{
  "num_hidden_layers": 12,
  "num_attention_heads": 6,
  "num_key_value_heads": 6,
  "vocab_size": 4096,
  "init_std_qkv": 0.0361,
  "init_std_up": 0.0361,
  "init_mimetic": 0.5,
  "learning_rate": 0.00167,
  "max_seq_len": 512,
  "train_tokens": 168600000
}
Each number is 128 + 24 x the weight over the matrix's rms, rounded and kept within 0 to 255. Layers, rows and columns count from 0. Numbers have three digits each.

# layer 5 MLP up, 384x192, rms 0.118, rows 214-313, columns 128-191
144168131106095121107156102109160117132136141130145132158114094103172156119154094099167156122135095140096140121163119132090098180127130116193147131155134112137088101138117094104133136132120126
128151160113124143083076154127116078116105135114132127139138106114104166127152153127040083162121119098096147155158194138158150114173121147074147142152136138112107137082093164079127112113151109
146147110132144108123123132134147072124133108141142152103152125123147157110145153077139157151104116111103111117106140115149093127149090094098118102167099117133156090145159179142098118139117101
105082133108124137132095105145157112151107150154143132098114154111106153100151103107105146128116098133148146128129130102135093094105151124140160110146140150093120136147145081155149139139120124
176129112130132136080107127122099134126093137128144133175127086132171105130161161146109120084107180115115130143138101110111126170138133115150107095137135108089161139125138125156156123156101112
048105144147124155089136122122133117130132096115138134117110096139065133135132137107118167150157129191145160123169154096108103103166159091119078116079099155132138148106141140147111137127133138
104179093097142116126095145148147109111115143126146154123115129130104130114089140136118178144115165140094162105136086142105136133165132137094107138133097158121088127092140120109113137128110167
101119138121097116091103113160165147138130132117125134113123132105138169101130129119144128103136133123133154120134120155122081085081153117139121113134123106144125163113165112149165142155143132
140109138137130118146112129120164141091132135116144123127170096154072151120146161146096153119149136152119143165141098131122127115140119138108096151133167156113142150097152126126121133132108161
112157122139112127180138123143161126122147093164153140114144119132146109118146099151091166122074147102155086117103139139123132124149148137131144110109159133086147151131116104114138121141125152
118171089122146055127130160134163110110113112128103138168166160065157099143173089199157096109163119162111151145157117158146140152135112121167135133103125152084117123104182070100123155129133118
064090114131125157116093096158112140155120134158096133117139078132104117122079113145164165136104119131102130140146100160148063098142135120094100129119135179127124154130118091135124156147136114
144107136135127171158127113105100113124132111152081099129136138136141128131097175116123154113127119149113135159124118140105129121137137126102131097151153123152145145141124151134159118140105078
151062181135124143113138134154084147163159128113139139112123127168123121127107102111102158125140086107119150130138119138099098110104114146148163086137126141154127135097142125124111114135110149
121169131147167138135148122136142098153151112146150135142128123138104124120093090118117113183109123110099160192140140150110127134112161145121174124090111163127133159161072135082106122140155129
164084124144146130128107150114092102150155153116111141115126146130142113123126179134152104115168122186143138113122098101140129112124160137148168131109076136140138159102082131119111142151123091
081128127104161123147112125152120118151143145174143160131133140102109109153120082150144112140060122183136100154128163151118124110088112141153114148152112143140128115069175096162108126138152129
176136132139161142099096135136102111121127126094124104155126149182142132122105130134147115118151105163108157152158111170163134128141116145099113115126087135181177114112170143114097132112132135
103117162151117104146146102116093120148139100096154148132141136079092142140102165131154143121120104138148134100098142137119137095102110141101143139102137153126121137139140161164088127159122129
190108078113122115173148134117130133125168168147107135132113123115128123090145112124139145140119126184171129135178164112134141133102201137103156123115135126086132106118137107117148116185148142
162151113170116111161120120104104107148149137103124094158170159123129143160112159131134093132099116067134104154133094103104149152116117113179140159108128096151167126120114194121109099149119124
121120132081139146131123137103153159139088134144131126128142145077129118124094103086124142165130143108166104103095099147129150110085137136147115113124149137139091106153179144134130143116120117
088098097123122128154102170124166119146099111147156146125127137113136148132110163125123179114145100119155120103107152132120094172132130146095135145123109118128126132097092095167138149134120156
106112144155114126123125142113098096132135141098156157152164117139139112127108164110148162137137146128126097123104131107107190128148089124134143136165168161177121108108144143134106137174119135
147144146093169119100069121122065133094178129150099115103147142138132176144146106151138152126141168096136127138126092107149133126098138102121119142115157098154131098102138167147101135161137109
115106142133140129066105123147153079121113100139114124111125117093164134123137157102116150107124118134128118081122125113178161139108136134164134109122097130112126133147130178147103139172132128
117136113138116137091139152106137150114130107124111122129123100132091106104111064115118157090071064096135155084148124147141113120132130131099121158132131116122185115154122095116157118118120167
144150118143154161144132170110134123114127112133112102105158130113111112117122136107100124150103156134114129166143132110169158165131150127115117140158124125121129130100111110125125118118143115
132104175158116139123140133153077110107152157156096109117113142078165103072152154155140165103096110137116160127157096134134158119127117130145146104119117123157162138171108129141072127121112095
142148115120096152173136090124071087153137135131100129114118095134106176087103112109079158120125099140160144113132157119108103112160129167187139121129107126118097123121137105132100139151110148
111107128126137175128107089135147118102137128093162144133131157138130103093090126146119103105194136128138140099152129158112080103122140122087173120188168116129101150147141119144118142114080148
123149151129107104113088102104185146063132113131117097115146141111130149140154152128085181115150165125141130114114142088134136138138150139104082117116166133127161078131099121124148095113154124
098122140114172145110148105135139131157112137093117097138106151120108124150188131134134108132106133092141095132153172122094162182134150108110123108141138112116102103131136103120115148106134165
149119108148080139127121127196136160167119134101105143138115161150072116131163118106145119121108118113109131169148153133169123135180089132132112139096123103124139114172142155125141153175129147
101133132132163096070126163136115153105105139147133111116114124133145121122119125084120132131103144124129139101130097105130143133105201173052121161122132125127091116103129147118142130072142095
140110116147118127163132134105163123099124117079133163131123124128168133133147177121110087160137140133123120118110125134107126129108116106154142117092086091120110133133116129106153114130142140
166155141104125124101109113147095141098143120150109127098138105105134101104098134145114151132117110140133142113110115113135127124124131087114144105112136121103079100134139151116091124132113149
137158110111167161089136111140137094097118127150126094158141165158146131140119121118105102112140129141126132080140079091081118160147139152167094144142107112112116173094128144132133134158159090
146142104127104094090124125158154130091163103144106116136141132123125147111120140113095170140150165121121102129142120172112126133140129149117121121145114107108122140125147110133139129142140162
078168106141083149129124151147118124149149148115134094172155163161151123143119196100127116114108206137126131168159143111151136156130183125124095145163074113136173136131150119132130122087126128
151140149091125147177116144065140159094115134138111142110155151156103099104126111109138106138119177135117111153134113115129182099204165137121147127148108129135115125090136112109109136128109158
140090120141125152186092133103143119145116118122139109116127144174129137132144161142118168137103144100137143132147087122137108107116137117165092150110100126169156119109138120157145112110152156
149143153201102134129108118154165109176131175109126153115133127116134140115115123151137161102181128149145122109154140125135106128136148118129143111152144105112116130143121141117128122096163118
116125144135116159133159143138098149126110138127134148152140096127160161133150135127115118121124143137151110160136106107147127077105117152140142123130141115180115125154102154151130160103112160
128149126112134143118109134114174131128140108123102119116107128149129079123151148085070153095105147084100131148147138176119103128130146090122114157137127141148142112088142115125106127113146129
138103133121171122147135090082140180150084102095092099156142124121150115120107099142098112124126150137149137086143121115114142140121153122137128134153137124132135116086122126121145128108101166
125142110166086113144116127111139112138148119099092140142128152167132131146112130141089084146141123133135143176115125093174118095105144110118138155099119097187141129132138145083121140122113173
128082136157094130139114160122177142127127117160167135097114157151103116073180124122064141151131143097093149181094149120137141132117172154130138140113130130173185122163109152133157126125126120
115130147163126099163106152143145128154144140101136140130114148121180103099155161108127180125112107142100129145105154117108120154104167152138134136113139099153170163151060144150149121150148143
179134129120145126112130136163080142138171127104116151099100135128156151182060088155125145126165080184170137113108101168117135134104110124125168088118143111097137144100128152102113106152150079
131123150089118150100137061165106150107133138128138116115129151120148100097126131105142097126118135175138117127181120097120079083116132078094117125121139144123117148078186132132142150120142127
136110153129124133145097090122134117100085119119161132140169129115129159112154149126107175108155154122141134110152102134138070079134092103120140099145154110116120138117114167133131153135118131
125140141134146147082163164152148142130096107104096125157124123137120101132102083116110114144122142076144124124128128120147084136110126112133104142169111113174136145081145140139103129084121124
100127138103166124125130138104092160125096166134128117152090135094128115150136140151151118106110116091123098134148108104095125132146168119144152126100121135084134131154142115135128126137133087
168120148161097156097124151123129143129086152188119146138118114130076149109143119125113109113107161111139112123179114142130114171072145152106158169096144157108122151102143148107142136089125144
110103159118169141105134125115090090114098128120130146140105131102123118087122083152124136103122071133109135120109135094158127091140119138088133135125148145123133097112130129117145119141135095
110125096115104143097136161116157098090117113165128082148134115148168127156136154167109139130099148152126139169173111104140094157143124125106126125158122128129171143145102170116138141133128156
152191119113110143127111145167118108112144114131116119115146105079121111104104133130112142137124139120102145165099162093131149130140123096185162133136107142114070201105165144123087141158118156
121132146115137081116158145114145109138095125154124139133117130115083116148142098123160128117116081143137133123150141158115133109098138159119115112156142147135051106138159113124120132132114149
153155118132145081131136145131122134140111106157126148132098123105141180117140098124111141117103119153152142123125095119108147139123111107074158115098153163175117078130127107129167159171134102
116133098080114165145134152183140170140104140125138107175113135128128113157146103112095167173133135122178140126111143110163081156116117102155131154095147123093095110176130133162169133140125163
104118130108130124144165136146097148145125155111116101163130137132129146116162132122173126098122138102156075153113130117111156145090101098184163131103157105106126128152134148156130116125126152
118072153126169092144152100158130195120109129088120138128115118152102136148154149108114121096150140166171090099116134126173136128111108136133137150127114124188151169151111112084134135159147117
131107125196129108162076107152123251100136104094123129139123159142089135133195095115154129116104087128119149171131165088136156095154126118168164150109140168138120146160098158076149125141136141
120159107112138130164130124151148109103127142115145110133116137109130149124098147144126163114117132129123128127114137120150187075101093130136113123128148153145114154144113118111147119081133166
099117164101143126137142142145085075109102102136145109138133078148145096144106126088131091105074105136129155124191129153151104135094115094127130115114066156146141145123157101154077094159129158
160102094125129111157072130157122113106147134123117096112179113144141140108121101152133160153125157165120172137153098119119094116094140157124128121151155073082119135117106154136127110173122121
124118134154129142169137136147095132126081122096113118121102143128152091119204070121114155092116137164132134101125128180132143109096134108126109160089127130095150162185116143130166137119128122
161121143137106124114152139149116106107127127136101101083123090092133150117106139114085110091137148130141114120161183134114163085129094166132097144147130083107107128125100129093129139146121125
152105116137091143138133135144140139086133125153132113090128145133120153151110080115128138153118154142148131122145132147110121144141185129103123133124105117132094127116136197146107113172119124
116146185147132114149089126129131094102117150167159126091146125113096129123176121152101117069137137130118122155124130080142125149115158123138099126121104130094086119153124138154109132134145148
167120149153120165118174154145138142104131110162111087097185169135125093132128124146115138105158188116125123130127139121123092118108167110121152152128123106113140099099146132139136123111136164
135127113140136144166138145132146146121160124114146157129114133136139142134139122143126164118149117070103089123129190144121099121111109111122136112123144092110168116141124150110144114142128108
108102136140144100133105136163082135149172125136147167098112139130148132129141187176127126141122100122112102112130159136082093129106107167124131123124124123100213093142133156135146119126143163
095116172101143146135101091150136153127137136141138119129117122083121143110126138147173154106147129131086142107130099139130096114116092155143097127089114120082142092159119093171088135100130121
101179168143148132097150104152169123142164115104110123189163115134120131122140129155168117087159156166089164134125143160153164123151158154145125100115128158161116106141120158159133122119116090
138134111150137123128117138154086144111149136126096148106099147132105135102128127132112086139136124144152115193106127121132093118114151122113121163119139156123141115093116106128133152128134123
131148122143150138115145153176130108132169110104134096112125120089117124144104153119154110107108158141107110158140129097123145147117131121119146138149086142100098162142131164166146126103104115
138128127145153109081120120116087134083111148149157113139113150155144088141166156140126108117131104116161120137141127101117116091111127145150107126110141142134117131136156137133145129120136093
141128139107146136122172144128133144126111128138144146095144116176075098133136141121106118168118152147143129179139153083139128124123149107110132140124113109091119142112115132124115114108111087
090152115127100127166149129114171090132130132142119113142159129095079113138128106083135124114134118137113125122141139114097112139132122092153098138171076157120109137100169131129099117136117104
152129120106092135141148177109126133124132095114127126171127114122108104102135177132178126175098155121148140101094119134087102143116106122121150120135120126158103115139132117127130124122129145
166121081163111119127144166137134128118138112142133113101135142130164123109086145109143139093134192096102149096115116141134160173167160098142143143168132094138120123147068190110148116109130121
122080117147132110150151119149134163131140085156117149093143160125141152107135170127112144101145154115131102098122119169130143138093110054126157114106124145127123124113143116127113135136119158
130075101107185151121081060156120115143077124114138167136116104154134088132144140117132148166158143113108125082176096118113113129157094155034147094138179128126187184105119116173083178144069101
060171170153092166145100096106127126127091130146145123146094133148137131120116148127114155140154138086124116129093094103108101113189163088084125117147169107136157128131187153131117151101136149
121123105134151071122136126070166114126125118119154144153121092121131142156083111106142110130142085150119099127112126137107098089114122133157138109112127119162114138135134155096134154146117122
122171127142116141101117088142112134103119107114171144124111139134156136128090098117125134110193112132155128152121136113116088098141136180129102124098094139144084144144178190161123131145131151
129150117154113077144164132164108163092118142110111111108128169141095103145091113151132137138111122115107113152156173120139133120169161174155107145158102161107112128115124125122137123183136101
115113183145150155120137148098132125103137137141164169145142116097140129141108133103086166137097109121162132109137117114112139078139115155098114087129145110154127132111127139129102112111110159
125126105110107098120099130111105121087093138134156105147156141123128104120129151141100140148109146156149149147112107144120126105130127147139113141138146108159128144135140164119165123115118147
108127100110124111122161085095098133115116174159112140156127121125148071166038169130128106165098131084128114118115134132140137117090118110118124155105120127116082153115092128179159123135126099
148112119135127156160147105136177179111110151106090115152138158140128108103155173169151111103063142137105128119156146152117148132115104130165135140142114132107144123154117089117098152151135112
112135132172165109134139136157131130132141130135139143118124129144115142126117152128100151129141104128129139103106143133132091129094143134143133088112139097154168104126142168139137128171141119
127117136134151146125128116130141129130104143179121105128185152146138141140139101140114093135075176142124139125130121146154113107134112098121139121155133151107119121121146134142143112138124153
143084131116119121116102145112094121140131120163151168134168109147139152127072136122155124137100135110136117113094125127150164152106147145155172132098110093146122128106131145158100144141137113
096137116129131088153146116173118122136102152113115138147123140136149119101127138107118125140114127171112120126155135103110122185133140134160125157139184157113125114150129113086154149147121132
115116104093181144090130110121151152121116135162138121128137084084130141124129123165072128145135103141138098153161150147123102152130107109128109099147124107070104098133107115121134108177126118
112135132164089121112146129124119140154140121109149130110123126136108119128141116145155126130086143172162118153151088132136120119118130140124124110157102135142106135099120109167134129081174170
140103113156162170154144131117066134135127123108103134108150103129129139109121124104115137128125104106113124102114100133094164124111159114128150130104149099140103139130106135159130130081129102